python train.py --hidden_size=128 --intermediate_size=768 --attn_scale=0.125 --init_std_up=0.0314 --lr_mult_qkv=0.7 --beta1=0.9 --warmup_steps=287 --schedule="cos" --max_seq_len=1024 --doc_mask=true --dataset="wikipedia_en"
Each number is 500 + 40 x the weight over its row's rms, rounded and kept within 0 to 999. Layers, rows and columns count from 0. Numbers have three digits each. The size before them is the row's rms in percent of the matrix's.

# up: layer 6 MLP up, 768x128, rms 0.0879, rows 243-342, columns 64-127
# down: layer 6 MLP down (transposed), 768x128, rms 0.0784, rows 243-342, columns 64-127
up243 076:386465477542518534553498469484540478515543580506476521461500539574527510525475504510466526434538422540509598500538480521459508486488498426438543516492530543543494423549531544543489474517440529
down243 090:525509485474523500443571465561577522511513436538509539479469463462480492506462621445550545556485438536468526498485530410525483534444499492516443529491531466487479532486555535535425546442543488
up244 072:481489515528467546543470536491487408485562566485508437489517499526458508548537467489494459484491479580480479570509430458562529504499465415473529534491526403482503439492507475554467437516446522
down244 079:480495518546493510402488462480397516529564498538493503569478570439499535495548527522510512491448458553431535530522489420514474546469521517507539518465515511440483503447488524459498493448456468
up245 115:475512533502485466517472456443518630522555465458512433545457502529565483497473503420505534532479458506520487467541506489502498492498575514461567544415494477501506457506409467504544523515496461
down245 113:474569491461510520446508596559517500390486520409447555430482484510495572512572520503524508546493472463503510518467475526511470567518481470476517491452590489553477468557528496528493482487447481
up246 111:477432475490482550488522438540594541510512517505503463508492483507581481500469518547455519457492405477467489419470499527490475493468480506428556502488452397464547529548428545517506491535446504
down246 114:513375443447476520491506521549506455541512478536474491462475505571462472467519495419565488549448513475511483479606516459538455478605512489494431545513478542476500613498510487528545481465522463
up247 089:516509574462519509561459508433587433555476544495502489586509505490428532530490493540491470542446477471450475489469483503539468450535491456452562505469520464496511499565566425530534534429428522
down247 091:495470570519490509508508478595438567463492478491501594451525561467578464541460512507513530436464479502534534476498510494499418502520497471480514471508546496486517512491516494462450508490549452
up248 122:533484423533491448518489494530489500498529534563521516489534483481524462540473410504507521493529519462562566515500490562451544483490462496538519542500469479529445461538461541444524541526462493
down248 121:491491485520479452500565481531515444540520466514537429497423457517512474458564566487540472488428481473524491463517499438541508518484519501525508488429537596570575431572439561451503535499513528
up249 137:445427484434535463476498478439509508530486504565516438494511518539509555447458450552547548468458498520489597464522531494509442518495546545464470583463451457608466486530562491494530524501431455
down249 126:527585532544462515536524451500451538532514512540440501460506445515568504588575512483503548526525481568511431527524506411518492472450467483466420516535546568530507512508451514492487464467475514
up250 150:438462558472558495495475516537518502488511551507490489466499518503493440512549500581547403465453532614546511481489483502482461403531520449469460495540551519467424480539514458524497507503448444
down250 143:498550525477491509566488473495584532524488558488598479436450474501477478549531505483496487541479507555448472493488536468523510430506520481562486518533538528484534544537524389612443551535476487
up251 101:504462478417492442465518412492506466549535541475443500508553467548474425506458449537544520517477471468497561481474509583557473516516480507503583500511537442571544490543509452519571465496475506
down251 095:533450497565653493510490479563468503457454559470522435456548521477540539491470457496458492493432499440461433474529457506503463520537456508535476436451511504431511568507521445505457494479485517
up252 098:495468504484507483577447506464546569486551473466487530519495546562525533464508475478470495489580509535473531471504531459495474515522593498447460494473505488487510428484548462466462520472501445
down252 092:556622413489529510500535464508445551479494466518464442499489498490436458492526494528424506521523459459555451523534479585408494529489467547537525501484506514484396549502499510534524494532515521
up253 105:524475513455519535498460456500583507569490520554520491480457428508559492496479481537516425574500469523565560482483599493426477549480525523558498550499417511538485509500496466457479441501491500
down253 110:480495543484591530509562428545451465475515479450531467559509486534458520473482560544506506463421523502511434461483486409461498475562511456487555464524476451510565474496503561509509520505541544
up254 081:516512489520431456505481546553561526540465496500500501481510470495473487394457471473490557548540559504554525505546543491433433495532486490572437534540540455507420499465546477453535529491523490
down254 093:484609506518554490496553511546483510568493476504492464583461525531393525494462548499534511466496463509459539546454466479521544561550513509455478466482534459492509456502542489473523485496559504
up255 086:510500548534554539555499538498495575463488483551564485524465581532572484517509528527456493490487530460459540499480543481440538483561471404532474556473484503468542482443487558426540508528521534
down255 098:539560460549343503476483469450551499460517434479508473418478451598525484525504534554453538464570523487461545490488474540519527526470530482449509507458542525466387537454494497460479427553538545
up256 071:436476456564470511515526441486433471512512472465528534454507490559453537487444441510494554523481536548601470468456544488518527439463564513504520469543432498617528496496528487442497509578492505
down256 084:494468498519493528481488537595510485521523490503519525494574532445583476469463526495480538469451421573422610505501541488566477481543480494464466507490456512475468510538508486553459462470494497
up257 077:565496518434494534483484524471483535468552466515526520551485452479540437500535432459520470553489560433538437484447476504484492499474535543494503473538469439546504602423497457422562517478549553
down257 089:463587490553542429452541592490460467526438509505459509596519523474546468507467522593536547498480455505423529519485553422519517500467514523530478511523482503460480483521560488518422462440471511
up258 093:498435497503462593476388506484527490504557474493509503446485618522584492544463524527506489549525467469529469462549553557504494511425512450473537477475460505478458492535516558510498539477484599
down258 111:536584537524533493547507437544466512514493502488478512530475477489492473477526513470536454535536448494498484523496513435599582475544501549493461445519489438507466543484510549524500449425478418
up259 109:472479552442551514498479499511523441551542567486499454492500532466559470539398488527461487550465415589516486458492530535471510502524533509525470551566464519463519511490407500459547474505417586
down259 108:545494483493499424528507505498470466482512515511529520543515559493466540496624511405555521464554511514479497479494494492448509454582518487512489522432409547492480537503533442552464535468491445
up260 074:528482466465512467538484525525500495457523444539545527461491495482543482493435493542466539568543501530563491473461544480460536486402551609539493536580441572556450512479464556496560543524498516
down260 080:455595541455439515482549466534518519468482520520400546515499503441466513442452502516561520499609538571436487479431464496571524552495504494520472526498432499497464430488474544484504479511514504
up261 123:522454539506464509453468531516551589566471461529459446463515541529512459545460478463445536519485478513510527490495531469415509447550502500492568558507540469528493510439479506521526470486542454
down261 123:533568466537519498540462457488504489453534544536498577556489485463495519455454444580620521534480497556465570423535522504423533409482474470430484480490541556502525475472490456506455469493454486
up262 083:462486452538549527524451534489469543463560553453504472551472601520505444480472505509489467455521484578581496503466553467483521477590484442545465516506512491542602543463559454477548492519468474
down262 083:476508533514469400526465555514529468505516543521469514448508437455561481483507483489495438534477529561471478498452502469549472458472495537557471576563431505452510459471463407454464451536562448
up263 066:486472492487484521527473573489503492521542486458546509512436546490604447510479474473513446553465443514433503510503464431435436487492566557504569491468465496449444573549492448550514496490464479
down263 047:511551534501513510510520476537459524518499521470447508514559519494377501518526488495520528489506523473510476490530519469528555496504465438501443416491464498558529484472496579536546465537510502
up264 108:487516549518515567476544575461471459469502496502571507521441473446479480529528493468438487540474502587477626470551467497490523498491417532479563517487446500556517538509426532552566502488484463
down264 105:522539546511458561541537490487461499507520508480522492538591519532427481487527506422411523495460489458543464504537479430554537426454571446503514446490503453459578544539480477483491540536532480
up265 075:504477465456484530558425482451525494559517505462492472475492562518469500543538507479469449497399472550495449524538471519511429535499499434392551496445522498422507471496446556574526553503488546
down265 092:430574533552554505469532487522572556512451554528544526483533543446434459469511513495572532481511479515416499483472527527518514535476497447556512516500508508487503556506522472462436497503486457
up266 135:519488538496448450526481489519476520440552520567611479573464494457480496570499478547440491541514475443560499505496494558520496507457495497528485562497444521515502522514547533523518473481473479
down266 140:515479457495442479448524532536481491497474424496438500440469477450483488490529547501537529544462589504501516496567469543577408510525472549596390565455547537466520476459498477505515422469487547
up267 121:490433508472478463480507467596494515496513477475518436530466475506523472482532461473514527497474476447426552527459557505590547519554440520474493561500552509483454489502484447541521516489477465
down267 130:508378501434521530482485497496463491476535523523542485543461559474463487516495505520554446476547488503489421453507499551533518532444514482483572469538462473449479522480467501506567428497498451
up268 077:462478485498491524530467537452570550557483530426492468566505541514546548509508453466518560482426562532557415455454503562513517479487533489569481460473475488527519537439458513481514482562459473
down268 093:500552482545558532470524522520519538532517538517443434593497502474456484472493458516523536512513426484437453513557536422560448542521510488524491527575420402490492462523551550508465494513530536
up269 110:504505505465487465503417518493497557485477485493552503529440482469484471484462502527473445494460528514495566479565532540441496514606455531433460551542523529534499464459486535546450486514500486
down269 103:493585488485477562477490495524498530476539480499511542550434548499480455495468491517511623486562504493466423476505547533476522483485492476509501455495526550523489499513498542509488444443546569
up270 100:451433537504591545485520483550497524502541496504542476474547497523588519480514469492461487526453507481473478465513530523515502496474465523580539496485470524518574519527538416497472527474467507
down270 095:494521482540468471500525472538531392469505530491498492540585443505451475454461530497481462432563435535558555510379507482526454435537486446486562466513505533564547462533525439543498536471591529
up271 120:480483518452562468469555506479462499506521438562477431510476479508465435471495448498558488563596440516504571539506499517490442421570513567466446493524462478534489554414547484493575490507474483
down271 117:475476540502533494468523553562453546513448582480569492488368478466482477496516515432480498492482490491501462469523502520548468510498500428509468538578540508487475541517499419529462482490507506
up272 136:492447501446543511478467492517440493496505545544560538492462496489474476548484473398468511502466537550492536467565507449429430478512566531571527517524485406567576431478546536529574519477524494
down272 137:531386503480444493471569515438527474483536484447450489499452490497461464507505476537501530443446485506511511478455496480520458505489499464559544497511489500528493499517548506481486525521552471
up273 112:504504527519554497439482425559515500509486470516559495499533508562520497512490525466504526550532485474510456474542542496457513491472497465475527484485485437463546514482518544504525541561496457
down273 114:472564495504517476497517517527588554521520471564493549526456478566480524481555522601510505497488512475508455493462473488580460463525519459539516479483490520482486501525556503460471528538522458
up274 088:464456503450484537494500476530470623546508455496494526501481533477584412458528426542504573529521508467522457469489537502445478440509505504538590494475492534500520540514495495510540495474508544
down274 081:494551524580507510486537509533506354537556511537418485526512556534438516461481578528528506537503461481544451527500454496444488509404515517533466478544417455507491507428424579508504462489489461
up275 131:504489497414551472563516563533486460473587511478498472582487513478477552480439477485495516496482426452501558483502449579511543480470476474457553544440495485552468440483503500473447519540509502
down275 122:432426529475561488508524571487561449457502401486502511521484504541503554586393527486518516529559504472505509567452524520449528512495462551504474527476555543462421498435428544438506498521565515
up276 106:510452505490502513495466412508462493554517523547586426520458547506490422472496472492481491561490517470498584510564524515518453397581592475472467531544416485479514554501539453530540503463553500
down276 098:474463519490545498476514555535520457505513531537539442477498464543451594554555498527501505540505471570545445545504487553479414531525506510503482388468499452493566561433461408454514472535496555
up277 087:450484512509497565494494433482514500455524537540562503513514461468554460496422537519470535497492459492542489542427538537499525467491459527400458481554440480578493519392492502455564489511492495
down277 089:514519458454434440529492504477494502517477504483465468511503496511495447467536486451524557528493492559494492476543536449510520543519439504558528577586449453454487432572498539422429507556498454
up278 016:480473550550483442528549449529484421478511538543496490492508505486478510563506457533541574454490498462481536547453456606463523480543496453547505399514455437480432519469486514549512530481527503
down278 012:488623476437560538504459488491565529537531521516556407482441518550521500497513497492471447543462504497528424412523546428516483529497530492425494554482488521511490477545513451524487452536466534
up279 111:475474489592517512482467566490544526508469564480504454485485488538515485446536480473479494476494534501548510497520543461457536427559503470495518475402531437507544526462561533576494546490498456
down279 101:543543534475506478477529490516494477506558524442492485503506514514540580441501468449525556515442428522464559418481471488608518528442436502474523503550570507471521513494501469446520495496554526
up280 102:545482482484530572498472530491592471514525519539542500453461515476559456499434489456491480454478478493434458523487464465485468514546492445493528592466483489479498478506546455516596480479512561
down280 098:459520508565548549504489422502509508486495542502440413500507530555580507483480510514482489504571411523531536579571478516563541501459443494512525504472459584458469477464449449449471560490489488
up281 085:446489471527536473453515455568491582454550415545488459446499490511518487495493462585495538523525428446489562490504530473471516461489418546440568525538494423542477486386554512543491490547464459
down281 088:416511554521455464458478524535447537492514568471469594507589513464527457515484523480475470484489511500496496501463483480484496541490571472509452510548503462496567551494465530532463501487410514
up282 080:463467478523453483481521459549587534524512534528484477482421532507490420482509423489428524533519525485521580503526471499496524492571457431505543522503504422519549487528502492528444525524447516
down282 077:445580496548582533470545549502463503498479513564517488496521472458444520466561537510528497464478559500381439510496559481522487528461519537499555514516523471533513514499448539458459473502500456
up283 104:488498521537540495495467389438481489566478493504472550482460571473561482480519509514526521542414413536531502501561457566492477424527543424459538559559493508531519455504522476457461547471528499
down283 107:530545541540524476509541502492404474549478447513456507496461576545487482473519538468526474459501514468483518564514498506546571426475537453461493420545551564549518534459515505469488449451528518
up284 122:510459495517520532483497497505485468492551513511464533478468532527526520572441512508452574556594447586481500477492457545479571486513526609513510531443408456552506432475504486485500502481444535
down284 110:533471474537487528503475541534530491500443426536463516448545491503453511440510523513587537491459532521479417549525476481573519438468504468446483511543491533492485450449490487591536515575447543
up285 079:473480481481416457490485459548413510485567410539541544501542505483535514477504482500489551602507418472543496490441530470493493492429504570481507478591487452596460498461566523528467538528452540
down285 089:490511437481537456412598537529436494521464491515467535527482478464534515530544541528469516465527503493423451561501506486520526510478475558511505536538496477467464509474504527525421495526486508
up286 072:564490516484517529489409534463588482515529586524490459522452521483449459543558461494494412446517546514520421509534506479506482545528469445477509495390506471435567516520440487487487510498461523
down286 073:548458504527522510489562538529436542514505510537475536483467500500586508507442487542490503503492408485410493525446517477485412483532552537490517521473517483374514473517534496495550473451517444
up287 075:504475563497462494520459408465485543504487502449525464545512500494509461537521504538546478474501524521476529465482426502503485478550555479475539483459464495528551505582487445505513407565455546
down287 093:476551494532508504472519472524467481515474477513483506607497510481569518451504501506532493488497487518425477489452594390555476531459520451559538550479513494482447469520529487466487455459513469
up288 130:489516573502509551524508518462488520520527446575503492470541548541468498520478518556492505465415430490510511478492521511468489523440488533466587539459495462512501543463518412503519514545433481
down288 125:505473445490480487509473443553559533502464403419551472602558573557511507503452556485575439526477542516467535514428492490514459477589502498556522428520517487469483515519469494483498540555555514
up289 085:413496505410514466553459537532469480464570496479480525498598465520507516499462503465516546518506522484507487431579507536508560457435561492562423549471490521519556523557453580477543490456523542
down289 089:507535471446463501449498573572499562486460527558489552559492565484547498536456498502430539420523472445475524455514460538431528472488487507505573499521474520428493452487564483463465550540551546
up290 090:389476473568493541555542452480472462514518471557518488448556500472467428510462510527525472469482460474518493444476559559443423484508523536496492443529532516522543477480528472492502505489541505
down290 102:486557463517508463464499551537476550511445508531479484443482534513551527544527522523440526453546490502484532472551491488505501507536543469530481523477479572549509450574572515542516451467542455
up291 077:473468440543481461529485545478468496513540500499512518498530602506522537605501518505508523557526439561554497469508485539475494485418512522561518555602523514519421449506542546523501487508400533
down291 090:459568547563517558458507545515458485472512517557508467496519493453465430515519523498494568493460510581478540561480471470569517529457492496486528489477461498448501487480541520475469493410564537
up292 078:497505443573462523440478478447504540442471556509576478551447527541523477561415504525537518482509454517536502517492556567530435491461471476489494495431481453590488483465465529501490451512481485
down292 084:422492504537562473459513530560475501486535536510509513491522534426546513433449494528520486477504494543414489558489513435577558568530545490496514473478456524457569531470592518504474504529513444
up293 093:527481475538449526464539432544537529523487499477481463450454541463517508555452378512553494554519548451532534499480492524400469483453532531407509564498506478509384495458539541447477533565458439
down293 070:499565495456524475468487529444506463471583455470439478520489472464374483489512542471460506495500565480469477454596472492496554506554489445509515459490498485531567618538449504522537530557537443
up294 105:482507459445500504484557557538470549540507505567478384474524602555545495499457487504488473532447393497506528457506563515519505510533481539558520517499456540474518503454539541503473504494507523
down294 103:420537552563474461571499508457461536518507426497516465466441498502472516548610583528506517501510525513484458489487502532527524476529453537506493527500503537513574443511502559521578483492502452
up295 108:430477491544500525411465496537498490527508485510440516450463509447572481500495473414483537526509442582516434440527390523505561529541558562511516522494543462496502434486533456491594473484472469
down295 110:499576429511537447511487465450528533458498499536527426547528464550543585461503536516516494482510489450493593524509424529538485524518450501507478518556442609452472519414484585429462479541450473
up296 122:474447524458524553499479509582517485497503559555560526497514468485501421509453412489463505543460489533458512494491490467524460484483542579460500521484439500441504526487497403496600488527465526
down296 121:539471528483473464490562508477559483519516573446507494520527371475518544507447419543440485470527521488487542536505524545548448494483419511537591559544467507449575529488478484471442519504484421
up297 086:520440481490489533540465525496498450458573542454590491539471463478508444469461519536519393508531475556545544501420478471494558490539515509537485526571483535498518424562560498504509444531434485
down297 091:526488497452523531480574513499496495461454474504475485491512509539549453461487468598496518489489581468520543547433527516507503530513470425486529582462480489489433492557489452489512556464477495
up298 033:505427499597496456498525494550518473515492475455490554463537525558519519502475477455532493529512548439509456530497471603499517512581484484487456486581512535511557542488445552571502468460548476
down298 028:461644470418511552488450491465519517524523498583513448526453510506493486525511511531455503500488459517526537457486508494495472464467519538481560496442497473518431439538509423465517525552450563
up299 091:447406532421486477508393503490505533473519467498506495541491505447447482483536510509482498497424497499495443426532511524456536464518500492465508481504486538467455444497519566490600506506494474
down299 094:479496501515502485431502614498472477503520501481520517503491502476454487468567540548455566480497532466523537465445509464512481549475476465547536528451456386468489521558550461463510564497484548
up300 078:490452461516468470491469510507449484490534472523476451495444532538440426541440495489471512490507491497517532487492472483500498463442477549537507536508479497496503497468551531449554454560537488
down300 086:451476470467568524466517543580462516530492409574493522516535507489514461520447419487470542517593460508474538529471505440556528501445531495583536503540458530458548518472536499490468461489503423
up301 089:460536492492475552451495424530544498491512564503537535494467521555531559469499472479522526465477457499513423516529444490584452514540493502427481494492481424597516519471494507482533584466542480
down301 086:443526495515498550404547540444570515495498502475480553537481480527516508457550496553462545559544565490430571511489501497497519544443491520524511488436444514426522560474506510543505448503430489
up302 142:474476487483554541485556507465506489545549494470512457539511571512523423575473414530479523475520473488490434510470584484500499483468548541497513546515456386568491495476479454446519466414513548
down302 131:551446503505451481465502516512546505534443505407498497551495481489508457535431495485479607486452543477459501558476507553437501459454531471487529487550548527478497453498548498523418539501548504
up303 120:576469559492470449468508489546478487523525478507418463540522548517491483485468549520407478501465537476512538557542557463504460518499478436487471552490499514521543470454465490499446512526532496
down303 109:459525432488513526461477510509548625472518589452529520484481488500457512562471529569474566524539498575524469459437524481484487522430470531519524461528561534461490551528468496518563518488520463
up304 076:604449530513471474520443588545511538509448444537511497429436532520474453492461528477496452536530522601554497525442494465512436459499516554475477499455509421496512572460511530469558491479539486
down304 084:527500499583503522462542440515509492486530426466537529556467457460545500441480502535552478517510577484414482500451574520504538548502495484496475440517502449449491588515434472534517513483512487
up305 087:480487494420496554453403471535504567481466559484494563434544462524492526499508442496476459502476519513436484492552531539487451533454536451551512488452579507513517464515480536544535571468478486
down305 090:520565476444519536495599495571477516448444481439410555487536534528454448478478545471499508565512453520540524501550581536578503476548503527526479497462521467529433487544467465486469483557499504
up306 121:520489521462522517544453553526578429534506507476546559485441524470496462444550444529509473494481444523553526468451446541488455556503469535546526549513456445487494535574428474532532551412472504
down306 118:533416542518517514474509499464473550462492603469518517454584488486486512538477493516425533430579504442473521457504501481502447497492527558515536511470439530517435573572493451511527480514418457
up307 087:479462533514458502497525531536502548485461394503524462522533498501550529529510466572528573566524472484529503438484437508426469440528478494471632538483596503556475458526557525505482448457491482
down307 098:519526526492486548456527448491491464515493536572506512489526477507492479461543483571496498484530463510433511528549526532567524495520514489594492573525432444490457487442548458535472432471433483
up308 082:528462474483496494503477472530560619612474466454465523462472582464511483500500458475518587467515533505520457423510494496495420478473537498528476461464495503512584576535516527491566531458520569
down308 090:506492530495535494493474543511500470494480429619398491497490443497565522463476477522456532497541491498430520506441488412469447546557485482530574493503450442431545501525571499512470477534489495
up309 092:474419484543505527463458531488577496463540534566519474547479499515523573469470421535466550475517481508486504507458468576507446499523536450532523522450513496552515477554529480556513511497483564
down309 105:501518475479543429527530467493511439524545441439462507494543501538449496505569534509527424491515555550536556545513520470536505532471477455539451536465506470507522516478487603489551546545492447
up310 108:440524537529584457496454571493473512484567558466486429549462499474523459494478545577471490514505466514544543525503550481442456476508495454481528558504539566488529455446499510560477571499525456
down310 092:467542514521510471458473491499474524469455530547504467496500459494598536504524492441521490506427557426463473550506480538547494449450528530507503476582486589482531428515518488436502502521460438
up311 137:425442544467522503478471453516510473488516505498549473565479468459482479544486404500482533510490515528584494455499527442465492440498586556523497561572430468519515537444480479487484491518498517
down311 132:437550566481513479498487477485484482522521531453462537459524483585552414468530577459479515531468498460489446560516551533505545493471504486570544489456480448498570475502517509436511572495460442
up312 093:420484505471538564576475451459481503508577523488473543481476582537513533451415486471505551469541493542473434520481469458499478458485521509515541559476568476521551511511478504472540486525474550
down312 089:449437499565461403516565511491489516410440532501512438444494486495539470483468455571419500539480465496445489445495532496514470616489492540573506485474450531444499511549489501559559527523499492
up313 101:503443456465501556461450432487452555487538491486482508516426529488512528564481374545504464440489474518533550506552642513556399529513543470448532513461526468490433470460447545529504451440480486
down313 099:528521499477486501440486517595508467517536562505439516446538474501555482478418486524493501516502457502483495462537430562469466477484431446566435562526476518491488598510446496516492565497461527
up314 100:501460534577429505500478492530409544560461492488545538568509532518454481569457491506493509456464494485534433454504473514536511487539516563425546517485489571532528462410525513520511514498494461
down314 111:480535523466526514484547489524461466572422554458539583468493526544462528550465437469485515476450524575459483478415478512528592496501473520513537432527491552602544523492532560531511478427497449
up315 131:492482481504509558483448535517528508520473531574496556520431532514557484503461466533516519529549481536524513461487533468482508491535439481567520501412559540543536449516491506532519550507504521
down315 127:438547506450572487499475549480521549508508567484467499479534492526492454556536470545505447501483526496476518478499498554481505470532552494510430494508496454487461425420560531542495470480490594
up316 080:558455542503516416458493520412497525412530457550503448507431593503499412503528518530563474471564505558536524496544422508473532488548495550515515551401534527514507497534442521503515475476509489
down316 095:501552519535533542493482504477427478450479454584445447534516485469520503517469492522602524480601442435479515541508489436615452469543561553518496540491497466476475519509497451518533493502524404
up317 090:462476488483506529566457458521553507462617491536533478532455496466486531475517440439408467498487452488533537499520454535525535533412494459508586590519527454470456526522527511513508492447455531
down317 087:421523534516507434485539475481522507404541551522456460473475462443524510461502489461528524506429479547489503508553506505482539495448442479529454527548525585485487479466524493544546544589444522
up318 084:514527488515523535546494443487502463519578540444494425517449539518534527531440412528517477490475466391512488492507497514530463491476596574563501557555465458547489487449551417439523477449511544
down318 087:472530450480476551408491558505509528512461523590525444603544482456579534509459485557515552490507462504471566539412502515445538480486492459507527520496460511454503486540503482483466430491491477
up319 086:559496469409500556537478526528586492556527568512514544506491446497539548494464461496435490527470436425449549502490498454556432482537450439424458515460493445484515505468476499527539544386507574
down319 085:465511531527465588493511439532481431483517491537472450552515487480500479454502527523510384526498462542496503523466506414420454552532471481544521485443478491473473510502532490517446559449505479
up320 075:440493449483468522477491484530505499382602511541507459465570475509504495529490447525449468495494410483542545552487443506514442519542475450469527511481524450510459536410522492516454453516462543
down320 087:487533478471533448433538454519477488563527510494500414556531526544474459465532538443515518560484442512455512481515518450560498535542524488513497525551425540487571435436565530556468472473448517
up321 104:519501485479542485446505408483461450507482522617447508441474540456499395572485520451493505529537501536497506497516495483457528518422485528476567521434465452510462472486491533483542539590501475
down321 103:514388566543492511556488530458506519491458528384505535509539471520483535402503483515438478555518464496502505516492524483613471523440518504458516528536527531512431531525549397542500502450555547
up322 101:446458527495475599521456487468575460482526573507523437514495486517527506486481526565444542483482495522556492500425467500475542453505514471587520522554496475578490514485525430478453466507503526
down322 098:485619480523541424490470432511438541530465448497419518477478553549504432541449488472522481554553527504519494519539503532498517490522512531438448454477516546518466461508545593479533620444482496
up323 084:488470474442550514500520456516491494503572486468493498477490494520551496499486415556448486499506470538472547511555511500517520513467452505564478589547491569516466420546549529466542456498505548
down323 098:479478506535445435492501520479478501517491467538529476558526524467482557513460555494498433464527429485460611490509506527526431559510493491495532476580462494490478516482605488470531525474510437
up324 125:505464547443536573501464504466482484433477443510553455521461484463438463561468507505443572545550503538535477413525434509483446477536513496526536580518454482512480521460508506473576527492467503
down324 102:472604450444473494532461533494536548534464449488471454437475476582474563565491463527478481487466456544498538498420525546509450531548466463495457518454526568478479480528527416545484556517492521
up325 124:499477571477504466512456501505544543534473534545535516510521480562520432490483464626554427549469552534510521502525501471409453455490499473599516572560507510509380439566503509494529484467528495
down325 113:553512579443471435531511549516546513466509451475511555405505446556535446499511608557475526475516515512505550487466542478494500496415503517571448530442488491532456511477537469505502519497511514
up326 103:435506557410537518514469499449500439570564518500516505579386581395539469494444428524510509491570499520492499481513520462458545519452574518512485515548548475506543451515455507540471457495491502
down326 094:563427438511477504539466486548522546461435427476490513497443504493505528425565523497398508480449499429494550535532541493463470470541542483551497535473438564469493567534556420514494473565576487
up327 077:514451528540461549518462455565508497465501501494603513564449511524555565520543474454452555540558516501553441498531465477468525417479562442500448503460522432480514456473512459481500484474510520
down327 093:536638547504421466478484519541545566484425511554452508478487475515488472476482505465439463446497518500465526515502482573502538453452463503462576494500505509477410483517494477468460543533510556
up328 205:518484568463449534496451480453486578480459518500536534452525458551532460552491469527438498478503501483568564447484516554420423450559466553499475529507559519565471516489486467505520519550453467
down328 120:564607517469446492535426468492491482491481503519543466530506481509463517513531467517388496478504499519527472439510495612504533420525534501467561507542535530531493466497469458488478464513474539
up329 078:501490508469446445518487539478533461464434480541565499518484452459510491525487455500529552544506478494524479488418428444521438497465497521530464566542450435553528575479455447466521520519424537
down329 093:519524508563521503475468518420474477496485519508519461533514542525492484438542535451525523537568528504417414540464537454435569562420525596493451506479447446485526473500511507476438459475480545
up330 090:432423496514466532553513533551524503535574513462588510637448499518455546428510430563531480453516455483479567496468552503554491452525543490526479453512453562500544538556530444521469466449525548
down330 094:511554487486496461483510486491510477476424474447528545425520551545531367529579513498399452502470541461508469517587438455437517471513502500494554493532518505498585451474476526438401569528491433
up331 132:512475457493486563508414525449517500491526475455482410500486458542580492517438470554482461447455461463534583474485508576511470483574520516461558507524535509553467446444436444454569513502450455
down331 102:549593477501502478502462463452520447514526492481484455513519546484484451446467421468538445554549509429514481414519461551474535444470559460531469483581500514517558523464462544463514488501536455
up332 117:489465482511481579552490535517498537491489486464548430556503468536454493495498483584430526483463482490543559448502479509532457458521501500458526494555433517505545498450607477408504497532529493
down332 103:504531477477471502526515531527493483517430441435491623484497432523527507517499512472466479503524491480527525494465550526591481510552535417492486448503542549498509476520534496519462474490483518
up333 125:447485513421539484460530534500476559491501529550524503470485517502496417487550452526443439552459444516569561509465491501480483527496460445473523552551489500548540513508500453538520566486435490
down333 100:480483509513466535521493577549476471501547465495549440520528490518387531507470514544395486476530501558492510563569521569442581467478490506520460488413487545582490514458518505453536467529479540
up334 081:453426537494461504485551487426464540551489491495520453584578497504551512545529532498519531558490438454525529466506465448430513445492545483460503501588527463518574531512508508527487441517499520
down334 082:493571502498539436481547474507499479552484485472456535510541472452471489558495487470589563461579510521424477532563513472566542520481513479474434539496497524534478490502395527528457503501444454
up335 101:488455533533499512417511485501511514505471582489492480518547475529510493583509509489487459550518436442447531469519543546467472516479501520475466443551463482480540430526496529568514548537527478
down335 106:466498446453529507592511509476468526437483470491533488494509513472475562458460480498514483476549516536493448490504492494495596450579500486534526502450534538577511503442523501417485542537514543
up336 136:481479589473467555566452521447543543515514509514549453462462475539520454564446505537403554527481470441535593476435466521482511442512484551491533553520490496517488465498545481512489518513433488
down336 117:555547549441470509536422495490506561489481461491480519502480489517471439535577492504472446510487485466531466414555496489498511491500541483416505506478556511533512457492475503486541505461544492
up337 081:519460469457527446529461483549547515555473428511463515519493540475488553472493483396457512537434451463501498453580540525474532509448538491471536463501503505488447401518524556570522621538461524
down337 087:512531490499482472456508570511560531480446540563485534567501539384554463484453510487545542456532430474454477557503483513557546531537428543472529530489489520442511450533522501568457511430549467
up338 083:507473500503477496524522487546476580517500458466503496498565444501499511557562451552513498548461477453474484470515484507524431513508580449450549450542527472442511503438533554560586570531462462
down338 090:468578503456566479484506521515553527447473427508497499472512588469543546526515517506546509444529496511457535495454520486512459462507434421496530554427526504445406536503529467492459493523462559
up339 091:427500554507527448583521502526562509533423551540412502501538539465481494549514523513465473505543447518558553482523491526502468471465443519433512553503475506451548451497468516589473498480503523
down339 095:470524463497484563498439534423500509501500506513442516575502462552525471391415478495449547427521422462461475478466518501539502477532504539540495514578505494459557509511516473468541525496554515
up340 072:446531491537531446409540471532488448580540533520474488535470550462539443547490497512580539545470460534444492592460531456480504520494497476532519511499486465540480527523549520601553466501487480
down340 076:521532470482487522481490478507551550465453462487553453433542479510444547552486519464473486507536513448543478432510513515476559499459511488472514419441559567496446464482479479459536540538493510
up341 124:399481476518565521441457504518524503516532511536525491531464502502547464495478498583466551533468416513533564579472475556491435506526513528537512596497457437517483506464552460533527490432515522
down341 122:483484462536414527474548507490493523519447442504567525525431428513537509434501491481476437511478501546510553512530499513577471554513510517545500469526495543500479424496449556496526459518413540
up342 076:501496524444527472519436504456533461496466466531489523562501518506560554535495534506500493548507398552512467430539518568459505467397515526480440480533469535506464513515487547527543511531502573
down342 086:476552507473570508430559534566450505526517544573480490471532512485499460448499493487510533470476567495438564521499467355540509564443435419454542553473536488507535435467488508525497542462487495